config.toml
n_layer = 11
vocab_size = 2048
activation = "geglu"
attn_scale = 0.125
lr = 0.00184
beta2 = 0.98
doc_mask = true
Each number is 128 + 24 x the weight over its row's rms, rounded and kept within 0 to 255. Layers, rows and columns count from 0. Numbers have three digits each. The size before them is the row's rms in percent of the matrix's.

# down: layer 2 MLP down (transposed), 384x128, rms 0.1, rows 230-264, columns 0-127
# gate: layer 2 MLP gate, 384x128, rms 0.0811, rows 231-265, columns 0-127
# up: layer 2 MLP up, 384x128, rms 0.085, rows 231-265, columns 0-127
down230 120:141116148117183122126122156127105123103088147096118136101125127087120124105128079130126117153109161136134141142094066156120197160104162110132136119097115163102106138171108156104100146166101134113144076142122148112133161122110113114139151109116162122114156151134127147116132137111105146162109112155144148089107140108116118115124135113111074101102119131139105147175162118156147126188110
gate231 093:135095094098116115115118100116167065118118106117135165132141094149098120103121129124128125127119175142137103173081103162091141135144174132139108145133128104167125125160097140090126192102142121115156146124121125100136110075172146133148151118133085134112167165097138116106160125105134139130105144122136174164143095134174104145140137140131142121097133134156149116128107127115148081155106
up231 092:124159122099103132110133141132090134136136113156111126114112173149131118149153121120123114083109120110087129120134146178112147131130161159134124143203107155095164150085122141107112153133139133141127173082137137165146097096172121145126167146080133126199158134124116104133143169117118101154165101132149113114152141133109106139119112155184141173146107154135108134131110129153153136136114
down231 092:149095134140149124130132117117171108123112128138130140131146075106137135077119143128118137184145125156180128137141117122131103114139102105119115120048128126154099068155121103149131121125095158101119068155127126115097141166120134135146091120174117160076121139148132166125116088112107130111082159139104150138102114176159138138152147121091123098100153107119138139103124119111133133127155
gate232 091:112140147149111137163155119150126119143115166138133134108162148122208129122143097099133113093153181143113133131152112106164149122113136128136155159136141152110117135124134160157124156128115127116123152130109156105084127118172136116107134144117109177162139094149131149189155120161120116170159116143104137130117096193154207107139123161109109144145105118125135153154147147129138159115129
up232 101:144162115122172111102127142123137102163137109132098125154128154099132173175106128110129178140092103123145097144116160107122113120111080133108143130138102168142125115120129147132144133150157122145133164106106052128145124153102105120116110111112118136086080117124142185138120081071135100051147145137142107106118136077111123137128146116138148141147092129147106145151139138125121151139135
down232 101:141165100151178112158119109130106123118089144155084141109080131153189087128152150138140150137133155135104139210128119137144118114099102104166133144150121115124139153160142139151141149115150141124186149129088091110137117119144145151124112144101138122116126104115125149142113098134132103114132132095133147104131106096113164133165112161147127159119095117146181159140163171153149126159113
gate233 096:121125173075132103140173133126168138117159100126150123155140149134139125122106079172127170119130098142142122167162147144100167152088129118140091136166104117124102131095130125109128103132175145152088139101125151155140131169130116131117149156102152101136110149120165131118157120151141139120134135128117107114149117162075139100117118129115142189093133164134134155170141113145174157101091
up233 112:128120099159093167087097131146106148135150142106116128156118115157116172191137143117129086135127158101115122075116137139182108086183125131156166103131107113122163164159149129146101144106103134105122155166117111109126105080140126150129123133143104127170164120150123110125137111114089136111129111154169150136108139107186147138109142139155110094146160097096118116111119134152121110119150
down233 107:152151142108115147120153146146140149135154130126100133124176131127131146131113094127120160104140131131112124115153145135121135117105111119162141063167093111163106163096175150117109117130180163110106182127124118147147092130155105119084109180144132082150119086116144100137144143164099142094131121128166119119133063132120129124099160122157180161111132160108143100139145152142154134103128
gate234 108:122125086107124118133123071139141124094162156123126151110137118135141130131116133119155153160117069163120094139120131122168097157125116169141174141148163151159138147096174089072155137118122127125105150147155119096117095172141119136157135119132151121143158128138149168106107121194140119116141132150137143117131130171131138157104100085107159145139078099142094089146106116139134133157124
up234 097:173124146104129119112091129118114104110129121164110151119161177143142166120138111151150121133172161117134161122090169142142121085148168114117085128075093104162105127121087154116100111092141104136125140119099126134140137113180133095133165150138134147160095094117094122130171100113126097126113094113144141104148145141105099090127099157120110096151156138118166108100146134143087134110145
down234 097:088118114164135129151135126167141126117162126132161100154110076123105087160132111120122144158064101156155098121132119111144153150091117115135163085181147158120150099104187107121148114156108127142152132156122122092104143143115140141139130114122120147120127167164150119136096142146138104138137151149157123131102114141127139141121136087133127195089093073093127105126159136143122094146143
gate235 096:130104162128108116117141084135088176142155109172127121150135110179104155114108168154132070179120128111118101105118128118110118100098127138108112125094168090117126151138142131111156108146123145115141122126111125151127126121096083129099100096110160132142144130090132207161123149122094085138123119131140129134124077166132119138149123107157119136080124116126135116087156091140160123121157
up235 097:093144133124121133125101191160142108079089144106073130113176162101156125129144107097101137090113133135118128131162137132115107125113078085110110090165152174104110155091129146161159155150151145132105132155150137112101140155153105133158115151139129134118136086171126104090103115123141146097142134185116117102093159127119117105135125119111106136146135166127138146143163150142116125111095
down235 092:154168107125118149118119146158092116138129122130125125135178111135125151132121127106093086153095101121132125128109120107075086079087124143083100138118174111119135119110152132093136106173135135124087143113097127134142128118120076162118080135121112115079114116113119189140140135107128139115122144161113116156131092145119095130163127091155084083124130152130134151106129099144149068139139
gate236 105:118124145137146162080110095107151137098117124110093140148128162144162135108117116122127114091153155169149113114123168121110133087090134124123144112121133147148156177094174108144128115178131117155135124094127128139129115107144157093156151123130168137122159071162161095096131134103112113115166106113120100124102157113124134153089111084119123182159163140137116096123143122123175084113119
up236 098:132137168105132124132105162152120141139137148088132125121164127091136111160135100152128143096058088142089125102070103103116156131133130103122104099149117114125133161177112113130148123091106087134100128156128116111107134123114109178136102146117131185167099129129127130127113076136119144124103137124132154148141103132121134133131190141115114131073094141149142140192152133129099125157137
down236 095:132142104114144155063133103100121119090140143106099141109125149151191160119128135132105141122141121143163134126163158143131146097129121148135156110119111121133140153090164151148100142153124164126158099088107123156130132128143146101162142122128168133094156083135119095085126116124091102128135135096115089145094176089108127142133101118101111184148153128103119098096096103094107106090141
gate237 114:121169195119137105130126140135154100132159107151170092157089158179150129150161105151112116151102148121150094137128163162089183156125143121115096131131145097122167131096131130088127111126139124141109134136138120154131127171084120170131128127133159121125091151132134112091141142120178176144111110143136131137106125147095088132086130168155110164126114120134108142146138130163122161134095
up237 121:094096121181100179130145125158128127106137134164080136119145108115127138136092157077153140113129143155096174125141103145163098102152122142105155098119106128146091106168144116122151154100122145132127137168110123128092100044143167106139093126140098128138161121155125119169154129118073080128150121123116128112136160124125139137114114127122124096119148112127150115096091167143120122131124
down237 111:108141152104116158121128133163141138124163140145099128082125182143126114130140076085096155113131138143104146133118133120160140096154104121118168111142075139162127156070126136132160159130142155086143154139105120101102100108098095102143116157124123117135093097130135120145120122131089111093134173079131154087124089139118138180138157132163104125109117173127140123151108127131156111141169
gate238 105:104181124133126139140104196143107111122147101137110127101122122067104180101146128143120122080122097110188135128089139124127115137139172144163105124095120105127115173082156102126133166127128118124111134130153140144143181174134140099116092145129086168142158105114145128105135107142097132144139147111154100146129134109098108151131139086138157085120134147112130109117161131150156116105123
up238 102:137100083161164125114094134122116124126137136123159135094142072106106164095173147113177138091143121097139130143122127156133116147121133183129118104145097166152109138101187115123179132113139115115117158109165141129129149123091168118133137150189099135141158128169147141085150107133106126068099147110097104113143113147132111159135108101111162122148135104123110116145113158101134118132131
down238 106:135111146113121108124103099172150155106118159117132130180139126150165122122111115142148130162134126164096125136151091118097143128125094117105155094171117156125145113140129142141130089132125140116180118103115152146116087098116135161132173087126189092137122176133093135144129142121133148081136098107094161145105163163128138118163126116085117185080139139122133146147140152098100129143145
gate239 098:130147117117183068154112118080129126161135108146120146135176119111129125095104123151098146118107067177124117146148137110091147112131147084130143128160143137113108133156109071113155148143130100148154122127118119114158133126139128101093131134100086104108140168095145163131140135092142111165118155097170141096136130119161141130151126119161114110099114156179150119132139124094181145119127
up239 091:168142170122076121098133171124133124126153144137159174128119143107115070127101135127118138097120175148177147128168140144169143147139101166137127109180160115115133142103108115132114150121153185139133161094132113155146104101124127154099127145130124114133154133096141110191164131111115116122158120138136146090136139156117118101110121095152159161087117124120154146115093108140102161133160
down239 095:120107117115156150133117087139121114106089134095117097147101115112125183110136135104125110159127110075076091093086146109094101122117156112137134122090107119106119104124145159140139090157108101154113096159148139121119145145140127080142158118167139123123109123164112153087084121141148139130084135178088106180102153097138130122149137129092128134167162135123103138143146149118131124127089
gate240 098:085155149131133147116140140136104148080148142112124091096133132136128121164144115178101120131125102142114136117150143129086179117123147045144116153089143133087142102117120091145144102134136128113095087176125131133110100172158094156150090154112117147127150129121112116123115118139179123133084129133171112127115146123136102148115165164161116132137127136105134117100117125094085116090089
up240 102:150117137140140130152127153091134096147148160140147092114144135131127122172121115161082128149167108155130144108165119101066194147135167108131095106154155128090155119145109097157111115128169132126152091165072103099101124169102124138188097178091115111133154134129105120145167126144155131109098134146164124114141124123116115100128129148123150119093109132134149120119109111101128129120123
down240 103:153079134122137130162094126130130144159131159136133163122159115091122159111121115078087140128161158132128130114108125109108106157135106181115116147174122149158141147137176142149090124132133145141188169129104126128143139109098105096114173146115137106143101127131130121143149142122087121142162131142109149126138102094142168072152123088096134092109142160171122146145132101104162144160158
gate241 094:126125113086140186146140131122128146120161165096137118147161122151158100093145046140109090085126118119141117162152119131123152120094108119105134098160142151119108128105113114143138124152131117140134152192144099153088181113146187136126146123131111147155111099135161155147094132112149110135131097120110091140128141146120109093139140117118090175106155149111093110126111156115158145116132
up241 101:105134131125101162117160084072120077144153174124132166133152108141128118093115096117135126124156118136107134183145116097132130123068135137119135133158152167107125157130117135125130118115125167106157117130131094079113153114128157084125135171096077123111144156123115157123136149114146133119139133123118163170134141096149151098131145150132157164132116143125085086110086130075141115104099
down241 100:108100143174091076133133112115152107138102091140096135123104134142064148146106158113139159158167119142103150116114141099157112151131129120168137163134115113124146149151150135108151111139127118107114096059131138096150091126111058092100108138152111114081151171129103111089169143161105119125130144112160151134151127117123121141130111128130145113125106116148159142138139099099105110106092
gate242 100:143119120169124123127174131120124124163116124158123123142122091156153113078141118133127133157147122102136148131134097068112124127141120142147152135118127131167124123103125076131119187115079145144168141136107136102161123166081148148166183128112142098115133120179150151179170134123126177135158142100122155125129138091142128102138122105095158143129099099117152087150101135139124149087141
up242 090:176138104112118164118105135085153114122119109098155139108165132140161093121092061121121159087131135124099136095136095131130130139137138172152140131133129150147111112138113094104140149113135087108119088145106118155151103115141101130128153124191174169130137109126097139135094135094151115147178111128157081144147141140091150097154114118121121125106137081147117159108114165155134139125163
down242 098:111142166136122120149136121169113144117150147103134126111100137072103143118132201140141136138150125161121101130112166158117127111116138097114084133124128093114115149117156191151127125148140134123114177114141131136134148131138146111158097129135079096124108153117140107115137129170122104114060153107123145129093100114193088136109115106160112130134158158119114127114160089109102094170123
gate243 099:116123143123109123161055147160145110138153105136129112134124126142126132117152134151100093112142139102127106095153132135103157156119126098144087143079118109123099109128117140109176154162083099143108093095113135133129118149132126148161096148117149172151101124112167123061124098126165151132134129103106095111095136133142162141108159116128168105085139091110110182115106170150127145113129
up243 098:141103127147142167120176121104107130104157179121129128101137152103132059172117114111129157123103073143109114129122145143137098152172121139172162118138120122107121177110151132147095130119146095094103177194156127164109115137133120116097136112108112100124154112104123125151110099151114102139071114104137155130117111121113130123157098116117094144148094174124141119122156127126139150098122
down243 101:139107191112141117141105151136129144113144136127111137127122125143109078151115112126133098107157120148116078101132149135092116124138146128198126113133119105135106188103166125159145143103142135115118120105131097164109093145107157123078105145116141119128121115128152139127128125115121141179073124096150111144098090090151166124108120072125148111102074148116083139122125149131150143080152
gate244 096:090132147135154183124145102121129121125103100154152096085111146104168090133108144140128148118127100163092151145157093147142150056128156111129147132119168105112107116104113101109108112120101107154134116135109171134118120178109120146084130110093103137155153152121128127166120122130131121157194124137113102160155088160117124148106153123147094118127106097105171155133146112135110143164128
up244 104:101130117149145100066121122155098123148120166176168084135088132134127161150147182175117099151156138120165120117134093140110122120117130108095150103158166147114124104151133157125113155118109145129139121112131105130125113098152140116168135083125140109146148137101114151126115086159153107153112110094111149129110119100103153160112145167117126083142144168155133127155111104108134089169172
down244 106:140125103142117107120137144166110133135147164091089127130127124138108129101112096088121090101116135108120136097113101083115091149143114156130130108201121159142125145118144130113116116109154115069137157148100137109124127116138150103141138129132108136112119074128126134091113169145075152141113112094138160098071130126175173121166112095124103138110138134122140094153151090134139122068146
gate245 102:121136170139170114093131145150085121138145089118122082171176116119126098163141137124120115140102135125117088131106112155134118143140139113115169148141137117130152149124123157109133131117158109127105139115137145156104098122134112122122148131086151133126033130126169107112142149123128145115122096136142149126111108186100108117142143173156131204126166124096154114082119142119107163150136
up245 104:140099148118191120099103137111103135134116103115119122162128128107098079150128150137137122129099126165144107114118081159139138154146144124083164153122149138122148118160121119113117142104156117111125139127139135149162094103119101136090168152095125104105077145172141107099139144146132163158097090150153131135090109178140114108130126103147179167163157125136179118110110125146094169142134
down245 086:137159087110137126088109123111159102132086141154076135141096127140120074131147151166121139127120123120114140103151126112121123123159140145122093154124143141110143087197136108136112111117107170139129088152123143151184143112133106144134097126165115121091173169143095122126130092134122132135123130133119111117146192106129111100103123103138191119175120164149145169137094112116118150148122
gate246 091:146118133132157134125159128114155112133120140113136129120138050107116124111091171106169129133149109140145159190147133106107126120137149150115139104156135158146146109141090112077132143074129123132175118119126155135184147085124172117160140137142110142148139164100135124130134137085097117136130137166123122145158108139155094142186091137122139127108130139156165125110107138086145148149180
up246 089:156149127114149135127108118124088149136154108107131083178130125171122093135137166112147110149100146158109159141114130128139145158113115126072109173104128124117108133100137130095142171144115148087122107142142137156146069138124101120142100147142116110151119099157081155186149139107158144166108109114123145086137099101123119151162111125105122129102105117119137152125102141108107182157183
down246 090:090097122143090114125185119112151105131111149157151181106142135071137160128123115126097141120145133116140118122128124113150115108150119127176142075150140119122146130156112117179127102118160115159141150131110128110120203127146140134138138103159145170113145120107158088085093088146118118105138147128158140144134143138139125091101139102169123115149134127149125085128180135133114119113064
gate247 099:103134156116109162107144108138150139135104120110116102132150158119132118156128121121124072064113152140168153179133089152108080132098137100173115086105150117151104109095157106131156129125104131129102125138126129137143164143153068130106143150125136082146112133134105128126099141188108152139153167124120109161135132146117127129096104153113100146149122100099110133113183127150100100096161
up247 117:094135142121124145081094151115101119136149143144149141138117122125122139182100152114104068140135115115162164152162152105141146163093126126103107126154101122144134134116101167118140137127119162144123157181085141158149100159124126139145136150095128140111169127135134197164114090119079095154133114162148124124122130100149093147089125148167112119156128121129113103140133077132146086125153
down247 124:133123140128127112094133140132092091129157160130120148101116099162093127161107115121125141165122124128157129147144146124152136147088145143093098135162140110125169126103086126106111097162122153123116151139123114164154088172119104116150137115093100103081153112138156177103083066135085111129119131129107123144103127090142123132080113125117134126156119127139130139123167079107070130110177
gate248 095:142096139110102083173094140114125156139114166122150086128163124160157177146149127097119087153135134166155159159143151107096125119118141184128070166114134118128111148114160099128157121142131160147085124112132119125090117135087158126131109103146126095131101137118123150158144132151154105092118107103121139101122144154122099155123162143085120144122160133145100172117130125138083128139172
up248 094:146148116100148148107103109185106164121126077122123183122132118105144142127144116153136154112104130128101115143141140197150061106172109096124132110127135102132140114141161145120116184168121143147131151126084091121134139170158092168100146132119112167154125121128147161113136106110139126118099091125150111102112142152140140143076126139168121127107106102100114124119136156120169151119121
down248 097:115123162123094046154102144148115121128124155115114094124171107171158188114157137125120094127125101133153157133123138132147131121167179177143117132132123158115108132101110132107119123134117114164105131139149127133104125178098118118114118093151138092140109165147143151154145136152159067095144099122120147129117146142138116151117159140099139159116135134160103151106149146130077133184126
gate249 099:126132113111157198140146112122121094155146158113120126124195124099107152089072138121146137104152102077132137130109129093097126119145144154112122110148109147134092141159107095115120098114124132118157091091131119120141120082085137126157143116135125120115109126165094157128125139092120122128137125145119119130132175177176145128143146070102127111135137120112162135181115117086173119139130
up249 093:196160131137110105129108131124155108111124088176141130158123150140102138112164132119122148142125157120116140169130168128135146142074123136157113126139126143122118129126142138133108118124123096167114137125160139179165127143167115128110130155137124138103139166121183151148179086100114124106153087115157095129142134159114148189151140150175117167124113137152090133127132122169106102161171
down249 086:074082113115148136137141138127093139141142165155082138124168099132148149146120109158124124106154105135135128111113100091099111099193113121095105134134147116136143117127116118140150118124136152087151115118115126102102130106086139112167147100139148134147110095142088103084071182140119143158102182128107155127124110119155117081113136115107136068143111120123129138145153142093113146100109
gate250 104:132111144107145130094169102108136142155139150177177128109114082148131127135114100156132144147127080110150156129144163116089118133124122153150123063163119132098094191141110139146130115120163101101121161143135098118153113121126145090104176118128105123134133103128109128101106119124123120141113115128141133179181094084142176146152145112108117116121183096131118127126156116099159105118117
up250 094:112141138093155125094114128098117121152103182157141132112150137119123145116116124123109101109108145134152130125141151110134147161097140136185156117157108096109119173145107145169122153116189083164113135168119102126126127143090131133154158130143116147171134107119126147066111126138083092126135098135161134163111108111101122141119186119138141145134187097150107075111119102134107132130134
down250 089:133151095112142129143097119110166106116119109136119124142120117147132104159156120166138105137123113127099103113073086138102119078172137128080134179107130175137147128145113111117124096107115163140166107091145155148143112131174154129113105128111128138121145142128146087170141122101130132113113117112135140134166125162147139135116133161143098152065098169114149187149139150093177115144099
gate251 103:102127096101104141151102104156132164129128121094138117121126161151112159166153104102146130066086169141111149146114133094117128088121072155101154110100099090134139122102137105141101090168163103154124130162112136117102152134093144133085120130132099129102102087119112123147141091127132151163123133131145148094142137160109127081120113154102082146160104143107137088095131142140136135114154
up251 120:061110095115097152123132128112129173139138082125138119146100134144132104116163132136119135164092173121127150131130106085120136147092152125129113121119082125101111128142120141157146106105128119140117115159122142132138155150115101163093099101114146116150139090134092128174180142133082147132136135075115088164160149114085148152129096113158157114114148158159070137131132126137101144163140
down251 119:090114114136141144147109140142129141133133087128138108158084118175109120122176157134115134156094154133101138128120122064087157099109145101143131086118089148120112149139146101129164102073100138139106099130140148106115118136108147166124137108100168134129106149156092149124188134083115125119143143106109087139148124114116155149102097094137128107137108169136099153120121119161126107183156
gate252 094:082149102115121136126168147113130114132126128179104125137110119123129126120146129146100131105139134128097130123163084158130144142152132112095102122089091136178101102127153147111179106151105119160100162158182115148117153101189110095135124115148157159122084092104119120097114148164150125124145132163158072124115125120110123124089175126098139137097132101127128145106145092132129168117101
up252 102:085130101091126083081187150137119089126127134149096125139125150144111153082130139137076132122112167155083177138147152144114096138142171127128115141145128137114085138140117133103157145127113152161139138144141095079128153090128102116125103121148119155139104130143111175139147146129132116095183138110096102137173131119160157149113139125125179150114116108093115140104154120112127119170139
down252 106:167148107164123064117127156129145163128121128133128128133149113133125121132104120168124143137095141113172165138068171116135116186109126105135135141143178126071121153086082137105111150118148118143164128098077126114143137124123100138165115126094147113128152126186119170151131102115117082110127114090086141141160154125160119137147100138131148121146139127108095126104129131132123145169125
gate253 103:075132165119132110166129096173116146130119110124081112130138135125110159166142098145106117107139140110144099124104091173153147139132128108129138106117110097168127121130161148154118134122197148161091157162128132128142124105122110131161126176119119106139141130132168090158127131127188125078141167131121148106116112101126135125125118101071108119096128127137086136112083153139103163144095
up253 110:063130141127130103126136098133121114133148142122106147119139150109093160134080105118143127117121118137106117144135085121128126139142142110118111112172165138193124137163140150148118119117173141102128164142111110109131112089139110143150152163136124131129137132134158103144155188101135080073128182128083138111138145112114146127141113079080137148086106120168100093139080155113125113136111
down253 092:158120104156122166115149151093132121137156141090169152160119152135152094095104167136121117118080103138117137143148156118118104128133129138130132134153131143084114151142101112112141108117072125083173109084083098132116117154147140126103139093166123157115095133101129184116139123147118137182158107126142107172133117141132144141109157143162151170155115119115157108148184108148133088122138
gate254 098:129115152142064155115153119163081154116127152124088117089161137140149131150120133071147101073127163133096138148158126169139150128165149165116120102133154154106140150136129140154122124173109132190094148128099139104106167163116122176149166141139167131129080133132110176148106130127135120163121093131147120150084137148113149135117105124125122113128116146127158125115132103106126142113155
up254 110:157089126164119126136182123117120111162142146132114139091150132138143142122107175088192147131134146148096147170136129137131155118119134148123128118122118164120127128156090156151128114117130187105131117123099185094116156157103111174139153156123151085075132154120109154121143104110175119136142107146152127132100108144153160133128093127114145130155079146142163167150105143129112120169135
down254 098:159131126116162165152135132082190100140178110134124147123108135116115129116110150174143162167138108150168091159090133128123119093082114109135114155149089123139106093158102140133151128089136134080156119126147124138154103105120134138130111127122108150129162136122135096103135134115145100118143158136098143116145128169146124089105209157153130157150118114107127149157150133170110103143103
gate255 101:159107107115139142118167149139184151156085103143134127148161078116163121112184147124111127145094089117128145140130146090124112126110140139113112162100158145135152115106143082145098121133097122133071134129191119101117187161128127095180152121129154136109124134129125166114149115120114117114117070155155134146133110138117165114162147143134121093152116122161135137167159111141129127124113
up255 094:129138159145157095165132127137142130140150145141103209135162123145142164119123100112161116156121097107099164145135110135173132147117124109101122068129120111143095141129180151128117107136134108128100088150108132110130087131119112122107094161108164166182139148133101153091139138107125095156140132133123092125154095134157126052121131136101126105102101141121142117125147157167115134117128
down255 099:166132117102133111092154158137134128131074098127125121140136081076142097089153153129092145130102136153084110098133119119151109110112114131138142121117132107113158073109095136107118127127124146118112151142170126147130151174106125109151085125150089160111163112124120128116127151138127155129101125171165124147145096111092209164125115132170104109117155166126150126127109135140128121183129
gate256 092:139083101114087155125158133109103130129104109174125087132094110172056129140100137121101139146158171125121149157164120144134113113134117148137122134158093121126134124138115101129107109121141144110127120106109126144172143113109151105129173058120101143082152144136100120158128129146155093125133159155123115143175104140113131119130100173175147161113118106133134112112095159128177099146135
up256 088:118152134139171119112153136131121116098116099152144150096179132138117143148149111092170130135149141113177150141086149121160118189099108153141117162150077114092120116164122110149120097122153174186131088152108133081126082102100161119082133111120130159121161128096150185141103135117112128109159118145113134110149126103123126133136094124136131123168154123129092147128111121109142134124137
down256 092:145127127129109148143087100139156151179139161121182170093083151107144142103122173123125131121081102152114117110144107127098117092130168163083148142098178132171143161111119161131151171136111089086130135103148122133133118137138087112150136160141127110162129085128100116148144140130135141151113124104141138127114166145141131149130159093122123158105137124126167101148178114097109112157133
gate257 097:140124132139151137130143144099143123133123139130145105142123073139112132112117158124114127117140139143124099105124108118103122108144178117109063195113155188128083108134094138114116145087117162106174136109110165083133129127110161107131107119106131123114128160127104138129162134132094130146128164127117165145106121131130131174111167124147151152128155093185151132120083095090109148167085
up257 091:126115126145124146138126120137143161169143160090115147144144148118119110106104174117147152087083136151110139132128148107122144132129123120156176160194129097167105150141092105115098133169156127122135172149118081093120129151116149157159108164169104137138093122154133176151108134114159135130133133139084099116131099128085113143112115112102171168146135113149136136100130140111143174085138
down257 091:130130113083133115125115118120104094098114122113168135115116141136122126164145095109155086169149113118146134164135088150145126126129116158145138092084119155085171139137173122131153098086120100136105100118157179139142140114122098101108131114082150108143163124119142088111160131135099149123115113125131135142135142132181154084144123091137089092112109164070107124160151136143128089161139
gate258 104:129126132103130147082134122158127131124159151119147109146090178145143123137098090132105148104133160069144117150127109115083138125123112103159148128144098083091142105142127187142130122129124144089131131084107143141117107100119139093162090120086147139126162089103108163163146149150161131129099159121070072164121116109099111128149118141143114119169112127110123095132136124149097137123150
up258 096:119097144110154123131129104123187153133143113168124133122141086125105133095102121095160126172110104117187113151156167111128138137102152113148142138075110153099139145132116095095157146110157088138141106163145163131136103128116142088096139162121142118128107092137109118110126124121097164116138101079148128148145150131134136139107158119083124111140115100150201132114153071131150111112134
down258 098:124089114147162124104137171112106122132100123132087158105140158159141140115192141117092143102161137128108132146142080154136115114130093140112131126158131126143114116114131160131125169106097112094109173137067120175148092110162114137112121107144160135112106130094130137159142131170174070134125142126124105109126114094119125127188101135120121091120114129158105120161141168111106101129156
gate259 096:105109093094139179145157063124188142117158141139124143123118131139100153132108142140128146155116114106086152121107149104104123133148118134150147143087119130134171144125103104094158118130099124134117095138093122095127145086120087152048125144102077122139102163138145142126123152145102185141124116130117158146114133117173135134153146123136150090103144124137143106151135161154123088125115
up259 089:115109121114174064103117152121136151124165147170163069127129130110154105161143146164088139121109082159149137091147136148143145122138114162141103136139108086155144196125142102118180139120136143145097130081147122142111084113140108071123109104140137132136126088114116124118134092145149115122139134114109156101153112136081125112151124135182111132151130130127130144168128157123148138120133
down259 089:125136120110147175114153071129153134128172126109134150128143119178086126167109094111146146149130137131081125139101138119117095138158157111166147133133127177144145119153136119091091138133097123109149134179101109107126117123137135148116131148127100115123101139158158108133130142149127130148108135151115165139067116121195121120098137118130174088099132100120174113120135123154162062123105
gate260 099:117131151151171100107112136118124129107134096135147147168099122153156069132156134123151124144164083136162142162129130110122115103113124129125140134111131143110120096132136100120122118114110113119160139138178176145113129150153134159082140136057115085127100105129140142178126162137076132154140108152120161123166146093162096077142131155171080132131113125104102117163135131133101147131144
up260 091:123114129161176114130118145125116134100135099086145134150140148129149095167099128131162139166142111127144171153127144064140141087111128113138140107125151161136111096159132094121121160104112136134108168113154117129110129130105122171069127106116154103095159128108139137131141131125115108144137124173094156164163130106123089135125086188136087111152136146120116140166109104103069135159139
down260 086:134125119118088129111149124143159085174133136100095121102125153159107149111127174132129108103112133128142103057148111132128108124145141161125134142133133081122158119158107147132137109119132084171078056136113106105155121114150131133154114133182085182120141131123109162092144110126151145112153124094156104116123142146096109146109164136140129126132130117187147125094096154100136144124134
gate261 098:147132170113120079116137156140152114124167156131108121104133077138125144116106059129138099112126142148106092146084138181131155072130122154125140066128155147112122150123138126160157118158187095143110145144117097131107098119086136142144161119100126138169137124141137150123111082114127133115127110141150133106078153146101118105115162157156102140107126143123121124092161100104132145128147
up261 110:120108126142157169121171129139110172108171153145143096153103154095131133156143142148129114135147142124153147111139145151135132139107125113161131123136154122135150128133164113137108127155099147109125135141170208172118126132139154129094128125101182117163110094151152092152146138135091113097142081088112114139097152118151123116114109116105167170156173116113147096140146083169140092120123
down261 112:112127130132120132116160121156141172104197198102132097103111123108106115113103125154155121131127147120116160126121128164108151115105097154120125079167168139132153153121151098174110129134167129147107160137173147137112124150113132177116140084106138116134153128155149094124132123157127140118167136157125133140078140118132105095120119109116156138142166130102130085089134092111086101113159
gate262 098:148177146060123098123126134157125149135106158111099091131097176116136145076130156145172137143100142116135140169099129113168131104131110086124145105133098151120143160115126107163135140117129142101140134102126166131164096131092152148113160152089120154128143117143144106139118141134155176161118066133104127165128152122157154154116130136081115147106096092097133131126142141123119167111112
up262 107:088134149135124149137136107167151162135133121106118131153157129155164117161109085123086095094117161129092136080157160131095115145114126146151080094140132109117116129098180139117145105150119098140106134132133079127115171133161089095150128108156128144147131129093167127112114129091145136132121136117131102128121129162053089138117138106169129134132160165089142126097153128169125122110138
down262 100:137195132087098101133112102148141171136111143115106096126130159142093156078125167138131109114119129106133108174101151162161136114164104115165137137123102145117132140141169125158134146101127125114108136121116146084166124152116172136129165156098117179106167145140123119122161152162202132161122071126124126130117137125133133140139130123128096157112128098094156131133095136115129151104108
gate263 096:102135120104081100123156128160135162083132094149105125164113096167143189105099147103103099118155117147155132103112132100111085107059146089095141151126154150130118127093106086137137117143089139091117111135150169125150148133110118144141168104118108099158146141112138164126148146153127155096120166160118132157110159142110104112148143115139148125100122139131157148161129126116106133087140
up263 099:153120125098116125157142168124172097150136133112138172098146157173084150078103129116155100168139126146121143147112124092098141134107145115133129140143145151161149090115087109145112121098104139104144133114095114087148136113161133115185122135147109101142124144152134130157153165145144101175107141152113126176157125178150133119146168141119149151133126124164161107101098132080111101143153
down263 104:145117158168160153146124094083118118148140165102136128079145158084144118140162092131138143119102135117098129155144130139142139173175094132154124111123100099120146128096139131106157148141186142149135111148101073147100134115140143085154098189155161170111106096146119113121097114113128072142149098104105126093158107143145156126121144125126109111157125140123115094116129149131142117153121
gate264 101:107129152152137092099121143166138177076163120167113107142107077123141137102121109117127092133145121126095103106128127107117124108139104144137151137080136135129140148127152112133152113147069139137122117110128133111145123149106103122084163076154137119122139132140116136128142068112129192163146101109118110120130109109113106097176162120163158117127122147077152181102166152154145147124129
up264 099:118151141156112089124117118120133122101114123127131077144114115141149150096108139110150134120149169076112126128091132128143158120136139203152126114104129127131145126119108108133120118159084192123138075103154114144144136140104124130116139113161110121131156133172133151112160117119107156134150124124151090124103137062102101122166133115147156104152123119137126166197144165150142175124164
down264 099:137144136112112140151098083095117099159112118148099155116123126152096150127138131103149188139152139120134101151110103159155148162105151165130103136143091139099118158147103132103162133177136196112150110103144102137111095094129154144163132152158131128150117138163142144140126173132095142086159138151115106104108140125130148147092137154126134143133104096163136113173129080099131180122129
gate265 096:108157114155121131113104172130128159135118128114113112166095096141200158109131124126107100119144146149127146109151156108171116108105104138101122132190153154136102111148123120140158131131130128149115137144119130145066102110155137163084124109144128091123104115168147144139160154135110098147179115107142135122097131123146128139089092140106109154113122143101066127126134125078179119147088
up265 103:128121115159112098077114098117131108177133128134116102113080121152159107114135127131139155143138110169079123136081133113150113130119130143135129115178178166117126114145138121133150168101123127124155146091135117109118101091152178121085129127143119119117108152164148131151163147117120103136148127073134121121123118103102155112111094130104128131127150134123073099140109142080164089179079